config = dict(
    n_head=4,
    n_kv_head=4,
    vocab_size=2048,
    norm='rmsnorm',
    norm_place='pre',
    positions='rope',
    rope_base=10000.0,
    qk_norm=False,
    tie_embeddings=False,
    schedule='wsd',
    seq_len=1024,
    steps=2378,
    dataset='wikipedia_en',
)
Each number is 128 + 32 x the weight over the matrix's rms, rounded and kept within 0 to 255. Layers, rows and columns count from 0. Numbers have three digits each.

# q: layer 4 attention query, 128x128, rms 0.163, rows 0-63, columns 0-63
# k: layer 4 attention key, 128x128, rms 0.166, rows 0-63, columns 0-63
# v: layer 4 attention value, 128x128, rms 0.165, rows 0-35, columns 0-63
# o: layer 4 attention output (transposed), 128x128, rms 0.143, rows 0-35, columns 0-63
q0:121128148132143132185093089097162147061127157145168132141146142147056113171144119102105156145142100134137097138163068123161148094087137120150080113110150160124104188184106120115117107224143145
k0:160130135105165144092136124166131097144156145106092130132088105107147151106088138105158129141148133135153156115139099150134101129159111156118145192105140123131128138136180085075119142119121119
q1:152198094068121119152146136109125142127135112117157157162093132195101102061088123129103149149126099113086102113154129171149158062101087120059144107119220112103129057119116146100164092164119126
k1:112120193126085141118134111092106129097148160146157139091095135127118169167131130101077106119134163149147165152112132131084132089099085145098111162101137155146135113128107160071139114149166102
q2:095143125168046130164102084087122165075189083094160140117118098124120144129102154145168156078132093115110139127084115131103113128147184071174073150150053136119133156104134149140146092109123114
k2:130184129124087137118144077164136099141163097138127146125114139113144152143158133149157096076172137096145089083091111081139152125095181108110132101116130101102115105140159143142097119162089153
q3:107137099081161133113154146181135091094106117104061099131073110117143117121208133172122078080123114104143114112141124145141134141149135159116174163143163151088152064089103125112128122141121169
k3:094106118126060134117162088090180115097119139095165137111161105120116184145140122139106140159126165155154137138152136150126122164158126108117079137140097174105130116124144127129117105150132125
q4:073134105168081141135162157135105165162151101117102158165126153101098114153199119154148115142117125151158155140107141113163167119168126146087217097139124188193177173149120103147119109095160111
k4:137176137105151104189154078151147132139162125159193123112065161167076124130106126163158131136157097095130135123083144131065138115099109139076148131175094183117140127155142138130151105125122124
q5:117123152142123120151089087134125124130150097128137104143150115115119148085132158137134100100111115133145158156063072133072180106163136079170087150137061144089112173112072102130111094116171105
k5:107124092122161079118121137150069108133080104114051107163099111127120113109146132139129103068119076112117131150104129096153109111163150192074158148117145159158137110129113121141094117098167113
q6:136146172117197100144123149144139116152142131131059129171092079107098097100123141174088111143093139144092134152106153127131151071150131120097096128091130123134130117158155120037147149138103163
k6:137159075132084169129155083113118168097174182107125156141096164103121182136125111108092138146176164167180097096148100158118149148101128111114139120139155156115121132156101103109148130138092140
q7:167175089175070135159130126106090134075143157168098145095090117178125114169157100011160193100112117127065170124115104129065080133214137092149153085119085171155113106142123122150141080161119068
k7:200114072082237120146129150178132127133097112149188095152085124180123156137183116144138131073158115140123100099130164161081109085119177174155168132176152128155064130051124179130099182180109096
q8:151102150212137169095114105133115135103078086133089112131130157121100110171137111140145139060102087158104138112100149100096116134145143169125157189118086118125067136106112076156111062094129141
k8:119106161140119129089130101153127114166195115062100167113093154086088134157089143138172106177086175159106112082133108058145099161162087115098084146136152164120118118126112128144140130138158097
q9:138177050155052056113113135125134139161151145099132065093158116123173115157114161093124078140150071107098116139116136075183103095089106099185200134113127165116129165160142096117132144139121089
k9:159135130128111141148124179116159077175164140110190151150123141162125132086115112097074069091111123097123132148144167084113118231142181077170140114180174061144185109102085134181115119102162128
q10:146138053115070079183127141161162094125155125163113164124154095085108156133104140153154145124136174171150107162102100118071145084133146170122126119142117141170151125141221117108134110181089138
k10:082122168156066083138120158210191177129145187105143166134156161185096094109123158134220124100122179126180120139146139093147149083188181109177163104160129085093120142134117151133128101121067187
q11:131115171153084162110074087151045135147201159112154154099051124138138166156120121099169090117145110116181096119056147094128163145144110125107182060106098105147108093134156162125177139112116108
k11:113127123136134163137130166156054145160177172126132148116119115150175181048165120094144146173187121097185070119177172108113109190155172108134186097128197164107114143165145124103132069161085079
q12:123097112164143130137168159172175024108093061138100086106182121114147128150036129107072171075111103197080089151088155142179118053117164103135178147127151087083114086161125168107156125216110155
k12:154122085097167151167118136133162126127077062147155185072133118210165133109120130138071107054145142169100154169124145106156188086121171128074187124140126121190111099139154210151148045154168132
q13:117250097049163168110140110138061177190138120166139181162069108167072034113134049066126089176077165104108093116187141085101052151128098146000107139113095086145215068116148112055143189149193197
k13:137121118054120171165146052125152126149169093057069128114115077197081082213125095059121134182067195119116132135173165117080101104106097116087101157127053164110138145069138130100119136097042116
q14:127131134142100094099124131141160065083122108099121018118136143095218138211214161100058156128138101144114147140185145109126141137084187123156155168130171142129091151135084128171130095110091089
k14:180125145184191131112112158175108067082071113184110092097163137075175062164179137111115089102148076148147139089138104126160137111153113142165139152107131107162165156119166150152119117072155147
q15:118068057141113161146122134092114101134083187134175111118177103137130110111116097179171099145104065145131118142080116096103145103034059108145171164116100133143052134117128101077176038166184064
k15:168100082130127070118094086124110098132121147127103130109118074135144130108093128159101133134101099117099126158124131092151084117168134082172095120131076126130070145146182118169194056144195101
q16:069132107093120100086121109087129127123113144095150102110146123117170151163084126131137147127149087136132140067124122096149133150079113103131120161108086132172104174112074123130119137105148130
k16:140092092097087159127151164141131101177117124160091136133152127090131100138126134093131052098134122127075121150118137190187114176122130154115125091113103142150126116143143153127071140095139127
q17:155104107126170118125124135134142139085123121144115161120115123082107133136141128056139131158106125107155117154125137113110164135161148147079117148166124087142125124130138134101161163163106139
k17:134106168063171099161148140094148139150123087138139158067136111151125114128094135077102141161118120150151135161097162178147127074113159133127131152076145168134093168115126109105141166150100106
q18:177129123136150103112118134083115151137106104155106115131102089163109076141054108129166140182132157111084113134134172181164130090148075157099103120109225140128123049131076164087188070149136125
k18:119103101116163117146117167101158116114100160146196199171154095139146142187150127134081108104141116174150168089110113188139133156120102143067137142132121108179120117095136146092144131080128126
q19:109163148108155101087165105115106166165192143171164158162090164113111151125139108135178129104126113143131133137148058178140184133124131109151154116119190113088083113106129077148115152170100166
k19:098113129112170181090159162065096128123145130121113118100150122105113119169137117098137135181117133202129093098113139121099125110167134140106100114135101128160144101111139082120157130159116113
q20:143148101149121089123145150143068196130168048134106097128087144153098106148094128146134087118121145129097160076133111141132144120122141155074142089150157122111185046147129107156141118090198092
k20:107149129073140143140126111106124127071137117134132151138068114147140056146121156107105182159154117143124128158045146213081083174104216141105187126152110230158119133118084148127170128133160165
q21:100160124116179179139112130099114059121091154125115036153147172098181148143171091125087145086138100146147158141119153076106168116097145126124051180143101082134121188141106097119124100067135147
k21:148123107136153110082103138093124121129128120151052109135126127112134143155110167132161118128082122103092144108156106126171154118188143102207061104149131071129159094122138121154119113075149103
q22:127099137164094175161130190140128074194156156104168117184114159116181131151233120196116137163129095147120108164114082074163123136091098074139167158151141136114161174131150139150060120100159114
k22:175111137172093131109134106119055087126102086091119099134181120081103163079144120144178160133125127054095148143168102124128150073167103166133068111178112148129138145159127096074120048129054144
q23:135120118115033096121130150074130202122159132165099184143176126100152125090117124153063146114077087154085076087105101147199141087077119071166077125121091072075106102120127130132082130114153150
k23:107176150113144092192141081124211170116105150125181115143125117159126144140147140159087155138143107133123143203137144136108142138116187156127064159136130097125102038081135160123097129130175106
q24:109146135120113118172080119058111109084113089085079078132090108116175113138086175159098129126114117164084179087134085187089157120167142091160160145131075112134161050119123163132119131115180131
k24:172123101103098177088136148149051108085106096158179124077193115123135147188152110111088121147135081131132104167110159123134149086145154126079148178115107099175029128159084114140227162085081123
q25:161123092109118082089139178099103136070101127141019156118082092177178097196132183123099109135119155158123153122125171141085095158091085141124081068125155158185156116190109158128131123131114125
k25:100154105187170160063135192118089169131122133167129131101168156149148141156176163141017135121070149144188119089109093116156059139098085082098123129115124063133148136140187193091121127150154073
q26:094157136171147151105089136076166069130141082089142074117161100127158154143121121100160121172142086090122151132125158182167077132080095097173147101129112095095168156188124117131090116148122097
k26:095135139188101123147082161137097104144111079102112116120098131111172209154128162135128143094149079089164111160154071169128110123112063086149149130125125159184131159142091149050143109180117141
q27:085062076195140118107186120145093120050087108070099154194065130135155170136171134123115150081076163096164098115083082157224122115129139059087117168163096130139087168141142133184155126138093115
k27:094063153143122133139116148110159178141101181143149194095178169196134179185136137178161147179079158131148017067110143113158163093139112080122108102128099116121157212104118130154093140125126157
q28:152140171093128142152156134083169196178176081160124051099141154057134114136151164171151134107171123213094130110090119146138125073138168144119163109110095098139153111155132138159095156149109102
k28:114096154185078139164116184143122145146110000155190107139153105063118183163119130188151144143182139169130133197122080153186189092121162015145185122121129172128099151208093116168128122100105132
q29:137124122121058125161141166056096123144101151151064129142065091168117113122134137149135135161192082104086154135163127083132111091172126087131120086108159098077126131089114068112148086144162132
k29:133129096101093157111117128117102144073131137130099115126117103107067126174108168149179089147133114113176192093133093126142124146120104146107137136066078109137155114071165118126148177124111106
q30:097118117114143125092192133131148139128116144176120154086167145029119104102186102103192126144080139167216207136156156105132154110165088077124117137155164095136151136129114064078164126130101172
k30:122096110170094089082108138143107163161142137097128133093089131094213069126170155153131142093146140087106152092106104121104166125167138052179082141158127129156131082130125134159144171108109194
q31:213159170161140088086111157213139110103092100058157166184047166105104066151170120105142098167118135133072107165075101171161160115123030115129200143136107207150160084088151122157097114048143162
k31:128192154155146070096073102211152140110186173142137129135132194132179075174099128136109127138089130100096145097114136161122163139115068162138120162148153190122079125087154107110138118103110081
v0:143127110136201103177116134149114085141120123124084134081169127156150164075140159113130168134098187123146113198166135134106140128149142091183071152143092107158112116168084124129216128111119101
o0:149130157132120164148143153079132135164181114155146147142119117139115131134087095115141118144152077168146150075157114159164159114124126163135134043088119146148160150139151129140117148151079183
v1:149115063103146110102124100129155095127130108133139107141070150143102125063105144136094141100107119105110150137144112183136117125072121158140135107109115100146157118116137126131110120116127115
o1:203128125135085143122152140127043162122126083140115165148098102114104130113130127137134165101141117137155074162142134109144126174159107110066141145133105134091142107149108124111164122103152172
v2:143084128140121129120124110114136104128147155096161107126153078126173160126133140155122122127099112159124174193123164159141113149129135129182154101124095067171104096102203190129181117137130117
o2:119107137169143154130117110090100172138119097125121167162092181115135155132184089099139115060139186065113130117150103135143134096138137110112155132133110159133148123169085103158086182110102182
v3:103094168141125049080107107117136043110138151087122114098104132177153146129088142128142201188129111149147177136146146115131136088198102076184186145084149110160074147132085109170145091138179158
o3:125154092131158117148159107095137149113196148131092144120102107151092068112072134136107128153093145112090098066089144120134156149160109206093114071164098132061204113097150170100150125096118159
v4:106165131095083194164141141164141169130115107135106102131097147132133157100152178131155082137150143136109167124075124126091122117110125167160056137140101133090124111139072113071147159135105145
o4:174130104161134172125083120093134037140098142102189174126176139133079115153063074123128088098087121120161089109165109118166072102134133089138111118114122108139103164156146154159101113173152087
v5:122192180139153121108146168145154145144153063138132178115153116052115065130167155131200101106130162156080162099080140154069118190141195088081122125203166130129127143142115142130121127156140160
o5:044109138111123094199056125120115114133083184147128107155125127146156176155065109096111153155086135108125090133131139103155110105091101155186160102047114121141127161081152179162135120112096079
v6:144129138125105091129141115192154086157149200152127138140106117109155077122149142087112102124180099146112201075136129135115125145101129124142116147158165111182157149129109138137163115129168083
o6:096114116121085150160124133132107164108144077101105128126094098111100143141091128139164116106115149133138101105115156094150131120092171149120119095103075157125127114121135136136114162150132125
v7:124162134094127080114126139103136073154095145144129090098117105122122113118190108127146182106178157107090146106176162166147103166177163105109130128119115174188154100102101138137147145128078092
o7:134102076148068144150137140114120131120152110141097165130154147110104130116027140101112135154130106133129117130079088107124169124105059141175128117107151168107105118148155132163140110174170161
v8:170101106137121180106135153128155113141146105126186172085110118116124110131085113082164087147140183120130125135114124077202163092181119084122170103129095161125150169165149138095094074125093117
o8:083175197106110103098186149130142109089121223101136077114201125201110168127159123182115103156160109094123135129121116169057077167138123177114072165105155048095148123114084106083136123107112119
v9:153210128099110169079169131118050094148148115148086185122152162176159122126120108187164109121212149142113140161112122127143101098137136134130116119131085157152153124135158121114116109153116120
o9:196123125134153102113134136100152153138097137127183101148123102115140167144174161156108127167109138114109103121098111119134148148139136111180144117106138149142111109156111139159139141118173133
v10:133119120109154134200185147115144162110120049141144102115136074147130129156171114121128138199125108133156080160107150120103129142102121126100127150153074102123171139101124176170122109107109109
o10:067133139126167134101127102126099162137124112169113113146145159118130186133137140192154117130148142115149151129115123078173122091147113134147126148098149197194143137107150109134119139136126108
v11:116118145137088129085121060146128119156139114139123157105092158138136078130144124175151160125160130140069139163102121107122133077140122155111141170176138135096125103106126141105114115174074150
o11:142117092114162138115119116110160127121070176117144112130099100109125114097131109146080082163079133101156136108131128142141151233149118086125131097102161152145179138116137161113147133085130100
v12:135089153102155123190102142124103118194138115078155096137103138134113119102124071127134145091063141138196121114124128165153159106144142137122145073187136114157111170057126126148131085121134072
o12:137187166159080136101184134164109128099106113157126142145144181151179121153145180152158140170142140149058096140141125113115119103141141131098155173134114105135175134195117080068153153155104159
v13:116059154086106087139133070141080133115154131164079190061111117123161143102103131137143066096162145060105153106071132149168124103106109102126167102089067085161111113181138124115140123134086146
o13:142179160114139129124119113175131145157147135093151121156137179124084128141145109105126159145104123158161108184175146110100116185156141139112150152148170172089109125087114118166166145079172069
v14:097115157150172075119127087093108073089085109121076162114106089132104170107155100116117160118077115132164156113112145123169068115149132168070122120178150093119104144101200079155142151151071148
o14:162110156106103138124142141170087180143186138151098191153131199102166109117096177072088098080141072136095129134139138146108174129136114099145174152085123127062132127130141158126135163076141072
v15:088083089164143097135133134083053052151133210070078108104110121141183143146092097097160139165057153137190084081147154151057134141150189039162088105151122107155133128137179068105114093154118121
o15:245084134118088143149111150233169165122168052125119135122140107126103117142114162071116152102177104135096153149142081128125115108168127123164138191093124070098148116084139154134135103079133180
v16:114137127105075152152161077093177168158125149142163108118152112097122175097170106131106179130114146151134168150146194156106119168130122146146185111127132175124112169055124115177131138112139164
o16:100125139098106090125111145156097154114130114110119106132093154166142076135056121097145107144112122110110139100116134133125154101117133137099127160103139144137140052150139151066079129127177143
v17:105117091105154163155165146112155145149150117185094112167151137138152164103159171121155107101137088161159133174081095161101123083054122061132187128087174083104106114179113198138152128117165150
o17:132172126134158129121097156094147150100058117116128155126107125148126161108135107139120159118111115085153152126159155114122116144126153148122088081167113173146126174102152102130134156133140100
v18:125111175095159173131140140153103090045105097118090163134194146125146212149131129073147131129120122155103126087193103112170131091128128098084100181138090125130143110175158132108119114067078098
o18:112100136115154153121191102139115081143145154118191125120145171197110131051145061134108097124148092062158146148109140125147176146152140108187103085141237143121119169109132158147106128156134116
v19:134172178171137101127107086154111123106147146098149076064159124125139130140090122136130159166167144067123165107093142094099131091097131124127079147143165153066140103132128065161172111157111167
o19:114107126070138119127182111088100188108133138144124187161119134113143105120137139090118089103119095195148125077198147108175100142120154130091134132130113143143157159118052165105107154117138124
v20:121119114148108126097117151082124130122155135107150136127132111178214160156129130081091162039157131134147138101137169144182147114123111075096122090181117123059093105096082115138141092108088103
o20:141115118133121131185188131131083110103121107119170130134146176105106138101167147145101191171120130102119119157085135117140068119148142146107113195088131096115115133113170185167129134150162142
v21:100150137071115190098140123141108159172124108184067084077136154152139115097130068122107179175116138151101088134078138124110129155126163141113122120128133076113184137124130144124178115045101136
o21:070125083183140124137111105130144090120133086120135137153141112077129135158106184114193117162095145147127157137164098079070107139174122164159123123113156159148099133157113141112114136188174108
v22:112066121139184146172123150097153116155098117103132146089160135093084141163096155084068143127087105102113112099121131138164054103132114102112130138095157121104111189146127077169113168109145111
o22:089150106117103118120121124170082102098141140079147115141103151131174137106145117158112105114142144202157156182123131132153108153104128095119159133153113120139115107126144168108122128113107087
v23:104117122130105119109146141128142112097077155200140134162148079092162074168110114092071123088091126130112176145121115092150141136158158113105137099134145105136157111168113064154145111104149128
o23:132099105175132135136116105123110155146186113097130154132105142116095143141139148100171139149156133145154111116127118112089120189149121113103142106077142094126095145122159162181137111097107124
v24:082196119140110122152134130139109154147127102086136114103062119146104124154083108113116133154087133148111099092117129175092108163119165143089134195108146075076091140140094093122124176101066125
o24:153081133114131149176111126148126088133081145148097142125186121112175167162112147135080136138129120131124109123120118147125088111094126138134135085108102177149142141129187156124130073178143113
v25:116125102170158126139134113127142138111104106178160152161142115115119098102105165187114107088122188174108116117101117110124201098127055110102117149135079171126117159107100079102137097120110095
o25:131138104108119098110117161143112123159126155098100096093148099107161121143150091092196119165168132110167152118139117100074106126100126130096105067095120136173159140166128115109104175068152151
v26:159167102091154166170128111080130107127124124129172133116175094142151133126110082110128089114146151135133157101163092157105096104156131128089142101111122172123139099142176198169110089142150126
o26:089085113147062089120126117156111150127144119099163112127090167131121166120143169174149155115120108131162125113100138108117175125122155126182098120117149141148090152162093099113146161113120119
v27:093149181135135088131135115130206173135139117127112174106165144172143100140129156116142142152098110121156141094133183113114139077128178142110161125104083118125169178122161135165131108162079197
o27:096157126163122140146097155106146119144140177092129126167123131110147095145092132132074127153110073161079106118097068135154099118135115093143110130113111162103133093085130173079126113082192130
v28:089130133141131166117102089150117148117127097140104142114186100122170119132149125170086150118135131120086114081126127144118155136127117110150096156133152103118101118148141129139104115123131139
o28:114121108142155112127142158162215108137088180150109112137111141128062109107099134100145124163118091139127121179145112136125136121131139140142119088124131163126177126119106166087165140142097073
v29:138114126180167141124167085094138157121123074075096108127135154160115158123107146101141173088107149130100130108114145056091091062140178137095095162157110157148116127141149154074093141172128121
o29:193154093094078169126108146143147112179106145180151169161109116107120088078178065134135103101129091133136093150093129104134170141145102095203157147091145096139100152151177156144128122109087123
v30:095148115113116074142114101115136142110108125171124107106112149185163105100109116118152115077118123146171153138113063179099191177104096130123100173113118139160166162102180129115153148157117179
o30:160168127125172120133129163107101096112129121112135153133143112141114151138112147145113079164153139142118098121121183076148083086153131148111129129149113146129117078140155138152164151087130115
v31:115113091089164094141069125136117132070090127123116131114168071171112111151125134142109104148133136139125137114128133151062114054138167141099150150130085117148066163153139144124133087090141122
o31:119130179137142106106152117177125091210186190104140116158143158127141152134135129154157146140152184137155122172103107141162131135132123122166123078164156156097144088102135139141089121154103111
q32:161103090099134085100150116147128124174192127105142090152097144135157143113115128161129161108138096122163100152169097177108127114114149103128124139113099080156117135102133188119162122109093117
k32:108102097164132135115125081126142112099121129199149127137132131105110130142142128117139169157117161123080137113135143121150077084154128120135142148135180128148112108104138110167136121079117145
q33:158107109166105142102129104081127068132157097134127109086116115123113112108124112148115129130121103086164120132137100141176074083160185128130183075079118135106102133130155133144138131134077121
k33:116112096112092111160118094141122105149094120141113095142127132100117134164147107112205152135165164186086137119147127125146131120141093113104124124140135110119114081145157087087174115138147141
q34:158122143097106159106122137095141176107133110090126155132131125156117134065081097096166103120162139085139134134114123151115084118123096094089144146081109099134119140131099147122140079135082152
k34:151157094164059146129139085095165090135087096118058100138130129120137169153117167141123145124117170139100110141153076112130118069192168092121104109116102109142154109104135147141167131084145127
q35:095079082167183142135114103090114139127122146132098123142132102095073098143135144152125128132070094117128157072120122099143144168111140138141116096154134077108189113156118094161095129117166123
k35:158199119130153147104162194144190109143147156165085137102140136167174137098129100102130097131203097155107114208122103171057155183100139080105138124145181158142135149151093102107123085150154174
q36:112076158170130087137105114141132150126136110125090137170138103104100165134073154096135125119069161151118093050156131130230137067114134079134132086140045083100174146144119157127146218186085116
k36:113095154145130109103171179154151082137123101103105139063169142131136111123125116108096139139075154118126085149124109087198121140141097154158156198085121070074135107071179144155094121145139143
q37:102179071140136191161104113144112094159163186149127144140169106165133138133147128152149073147098160090120116175118141112152117144160105153113132061120131155172186071122125117093100064107163058
k37:066159114112080135139127060142108150141074157139062130137153173098111122180129122094164059129145163083086172077102162115163096145109125055127088125104166079160159146183115113118088144136139098
q38:163139158096156178112103125111162110123129152101118100110203119167072134077129139182120159136140139111148147189141150161079096135080165155100144131193190127094124152069151180108167073097145107
k38:137108109125104161093157112072136144053126154132109109152123118166141125120051154154112108157119121117140135156140126075148087127164143106100110075067097120153098080187115173115132120125100106
q39:126131141111141168184127097178075146157101107117102130101125134174130096168200107157166102105087151143215113127103106059111129109118169179157116104113153145104146136099173126170075113110138162
k39:133088098115142202119084170145062140148112131138092071157152141176098113163192119180127123158189133112181146175143178124096132118124106065152092088139146070130100218145131082078097065152090077
q40:102124085068127160163080184115119126159147159184192183113147108123072120121114132114140164099100149179111114128123086118084122160144089133159065097077078072170085140123113108150117166149080119
k40:087207125135089130144126102098043096147072147122096142138119070168148133175125167125151107175119094101127195173173101165166109150108132113102089128104162110097131090144119108088166134124142143
q41:089144114093107108114173170184122147066168149144154130139081078136140099140156165121158185181199113125144140196097101175129137146123093119185134181060186165137081145142092147116167107159183178
k41:108093126115087147156087177103086146108145125153126128130141174162093164130092155208161136170191135149093176131065151134132092181155158163126165123096130166106104122114094136111172086115122167
q42:137132084130132170167122176169168145124167091176147145122189108159115136111124132132136137126168158132134160127103126159149143157111158150080111121125080102189151105143114107134176099092144165
k42:112116118143125144139153130117193131134155200127158209075136145168144108139134122135156098136183156119144124136093131123126110142148119112152125159124128166155138145144136115114107135110166144
q43:143080117114136160183110116125167055145106084101193128115179100100161150124126161059075123117145175113147179079148162121174089146139095107111149124069139196101110123102170142099084164130114143
k43:136123153168112118148188116143172176144167099088139111152083148149144164175123128124092155145114103153087133136147160144096152127146144145107155158133076023141170156192106084140234146133139167
q44:086173111151156115152137189112149109090067160132083164160097150141111130109119127143105201100091117152067111176123089116083113043188105132122129171134076077105097136131121143159126102092144168
k44:100039096112150117161060094113205118130116113114141126137090155107150121169138089141131155070107163113140125063177121128121134150106101190109217169139155181102122107119131201100107137144196124
q45:090161147091127106085141192091098155155172100094115117163090167114157142130127090143117092158159102116174155157157135134089115166168128099135117101088109145120168112132196141091155136188106115
k45:143174161135056133153122134113117146159161104115155142148195089129122120090090131123114162129101153102150130094127107177179074123150151116103129116111114038174127153115095118149126088131117138
q46:094143138110155109127145086201160161144106131118122162107130096091149093139152146218122116112098196165141134104178145109118140167103156098129152163149161022143134127124156130132143154156120101
k46:121061121146138177187165132159156071120083127140144098143078136090096147127146146134094093112114116159143115122105157099125094155123072175056093198088172139055157142112070111182103131184104158
q47:058138166147116102169089116160134170113089123129075137125082112135126113143180098152092162140180138175069128107154124122107193150083128228118098111170080183192097153163161119162114142086086077
k47:077160128145112191077054098150159100155113149130128120153132120130134127077145164108018109139144167083128112126130193138095120158110139109082063134135198121102073125125162139127107084105130189
q48:127138116116209148100096116091099126118134124133141104115110111109117153107079139116093137162155080135190085079155153136120094137087138082136141108112110126133163113113138139151141164095156100
k48:110135089130123123133127156130150154099121123108103171141113110161137164141137147142119200149155137118139119088128134174145184080107101110165091129154152120144090113127179124194115141147148114
q49:148157129093122084109115151135110112087137138082136154113170069157160106112067158097094136085100113150120084108157153143155139141076066135184140077084104142171127096131127085149108155169160157
k49:109158152129130172134107147114119135095090229107107109148070130157100146099159122141117123151180116122145146125121120154165199088152108102062139109134145133118136176133130109126154097110081129
q50:088100100149126150143110157107080134090091129127095155104109098117142098119135156088130100132118136173134108061132165116086073194118165141128120100088153162158175116161195077135105174153148167
k50:117156160103122132157142144104117064140075151119087137122094137154127138095185126188108135140144160111106105143100121149138172143083109094128096070152101107108144159104102164077068091142085129
q51:143160126116140098122112138162138140137204112096130103139142149147150130166112140134070133102140219087145105144109114117141129098118127068166061132103134095111112140091181155187103087142139093
k51:161106147110145112153086171186097161166138125157122185061118174163142034162149129105162130136160079169130115086133115117084141146100120160123151139131112149135159086152081116085147166109150153
q52:118185199088126094175120171104122140127095215149116150161122134162173181165116118182134077105144153110114076162118141131132114140133127187135126165075134156111160152125103122093140113125143132
k52:098154132124076128140146123175203114186176153113114178106097153107159078137114146077120095150113118134125142078125155144062129108129146105147104115146176148155126098154101129135179142159144156
q53:130103135104145062141100121107104146095102127146082171172135134100143116146100186151170098083022124106081173081122095211099144099142187085093186149131100136099096125161147082100147105130097081
k53:189105112198152089166197136143135082152115142085138158084124126143115088149127119060140200146142145125101118040157176153137255096112162150097155163116131085152080085181132123168170140117074133
q54:154173120116145126118130148160104119143096099164152167133133128159134151134101114080140126126127165136147162158112119100111126137137126128088106105107184139158104123105141168086107121125148141
k54:137062086114150142159092090126129162148077118192102157152129141153122153115123109162088152107131153078238069088116104101116107145100140096058098126091118150138128099121173140141181106178143147
q55:104105135131130148153131193129172081149117100115140163133088123142104084124088167120150076154115099111174128106175132114091162168151123172148138117135121155184159163109137103096100171128126196
k55:167221126138156165116153132106097158115131144175148144155174081132100138073100120140157146151166101161129126171149165139109149097137127133107168086129145106096106137125110177155116104213113123
q56:171132136118127133118122119148096123141147121146116149163145107116110144089149120150143153093160096154095080136117131156147152169111148046078127128063128120175129108153119121167146110141128155
k56:114134132130155095104121147160107098115141106153089212140106121109136093151131053109114092139057135099104151102163164055128107170159098133183111147141139099156197160138145127130117127077144163
q57:157133155120152160118102074164090139138088115087126077153199082145106054168142086130146128167147166133132109137108138114091105146084126130099171130109136153143111146154124121113131105133138131
k57:093133086094173129125119129208115121158176139102098135144135143140157127185117135071096108143101129155140129132128131081122123118150127183147029158115117165098133141137077092149111144084164150
q58:057089095128109141174125092141130087112114165145154134125108145107161150141140115156123137133124140140216128160129121076132115108114179105138097197133134087135103114114101162133096100141129093
k58:155135171072134140173143119073093157077134119147127158170093148183140122128103093098124099109109105143108137106101152097177194125094136153138104146156143185079186168141120102144136111146152154
q59:142125122122112089123096165101121140138160159092136065123089137125175136172119133148122132129156138137152101160165156156147130172079172131073160112081071104110161122095090129114109207154159149
k59:103086132130128125139188070097038156198118169124143162113129137112126167152147130151161191173150163184178157169120137091156061143128149118144133109086135116121129100096131159144125160126113183
q60:168083122159109199121152163121112155174154087110092139171094149173137070114133088131142153110150126123136161159076134162091146160097091092164116121093129069164102194142179127161081137136141154
k60:079098130132092121148123151138137087114126083177154159133115142119081108097152112139112124189121097101146161133155145143130127148136212049158138101106099116116133113101129123087131165083123122
q61:061066150147136150167091154153128155114127168187136131176174151116141174152131131214147118127231172126106160144110106094081169141192120139123026177177125113158150160094092082132144084147067224
k61:081089129174199149123121110073149110127157129147113121117163100198122118136126149189128117099113182110151158134073142114163166127131140160136118177169125108143107130053134126172078145144143134
q62:158094102111136214156138131146087103134122129115102145150052077121070131074155107109141056164089114122097164117158112148123186105151158149117192128171123152180101126113123133104103171094145133
k62:135178075140113145152113146107076128153085156117136126160096131170121105135170115131112131175102043133103113112134146103155113147093147139114171123149125103120168156106091147134150120171179146
q63:181137173140115136143173114147133089152167102147172105149131118212112093150158073111146091128159124087094093138176129104136141169164140168134118133139124115106147130121151124114121126149179185
k63:118118165159057176064139137135137109069178082130111089138133071135112138079140133130114103122088074151180112120143153081163131098178131156146131070169105101108135151110108094106157118106159147
v32:181149077088112139118093179181141088183119118141215069092137156137142102126102109081133096100176174154204131155102074147089126136080152148104057159122135135108140160090199139134153099151178142
o32:113127153139169150155091154081159168028108151150066135155107101116138104127111102123086074120109072098066160094128139190103149095130174098187187156166138127115219126161147077117087177099128156
v33:083151108116173161123098167054038167067135132128135194136126139117107138101090103170168149098105132124138120130067166105155122142093145091127109103056109085166153101161157169135123141108140108
o33:207094124116143139115126131089147119132154132134130136120163146131133082091046105125156101161161163110141128114169175133118128165135151063036163123132093126079117114152117174084096171132103091
v34:158118172145092078104142123169164101139172141180132122132123180095126147093154134160141136156115105174065113046055127136044135179123113113123102151088133156138121149082114062174117172204082174
o34:132060150128161131169119115176116058125136138092150121132129131118113122170198155156166230103178162058182099189100111122105156125129118090191117117135133187181080102215111150135113090162178089
v35:149093132129137134122142134147125121169108127119095135109125150073093152091077101129147083064181122185136093085117073121101144184112057143165175162128162137174225097136043156116107114139145143
o35:151122106100128108206044130077135142206192193062187143151162122129166098133116112068125144122120126157129161157126173146134066162153120087116092022155132130133130093114118167154125071091156115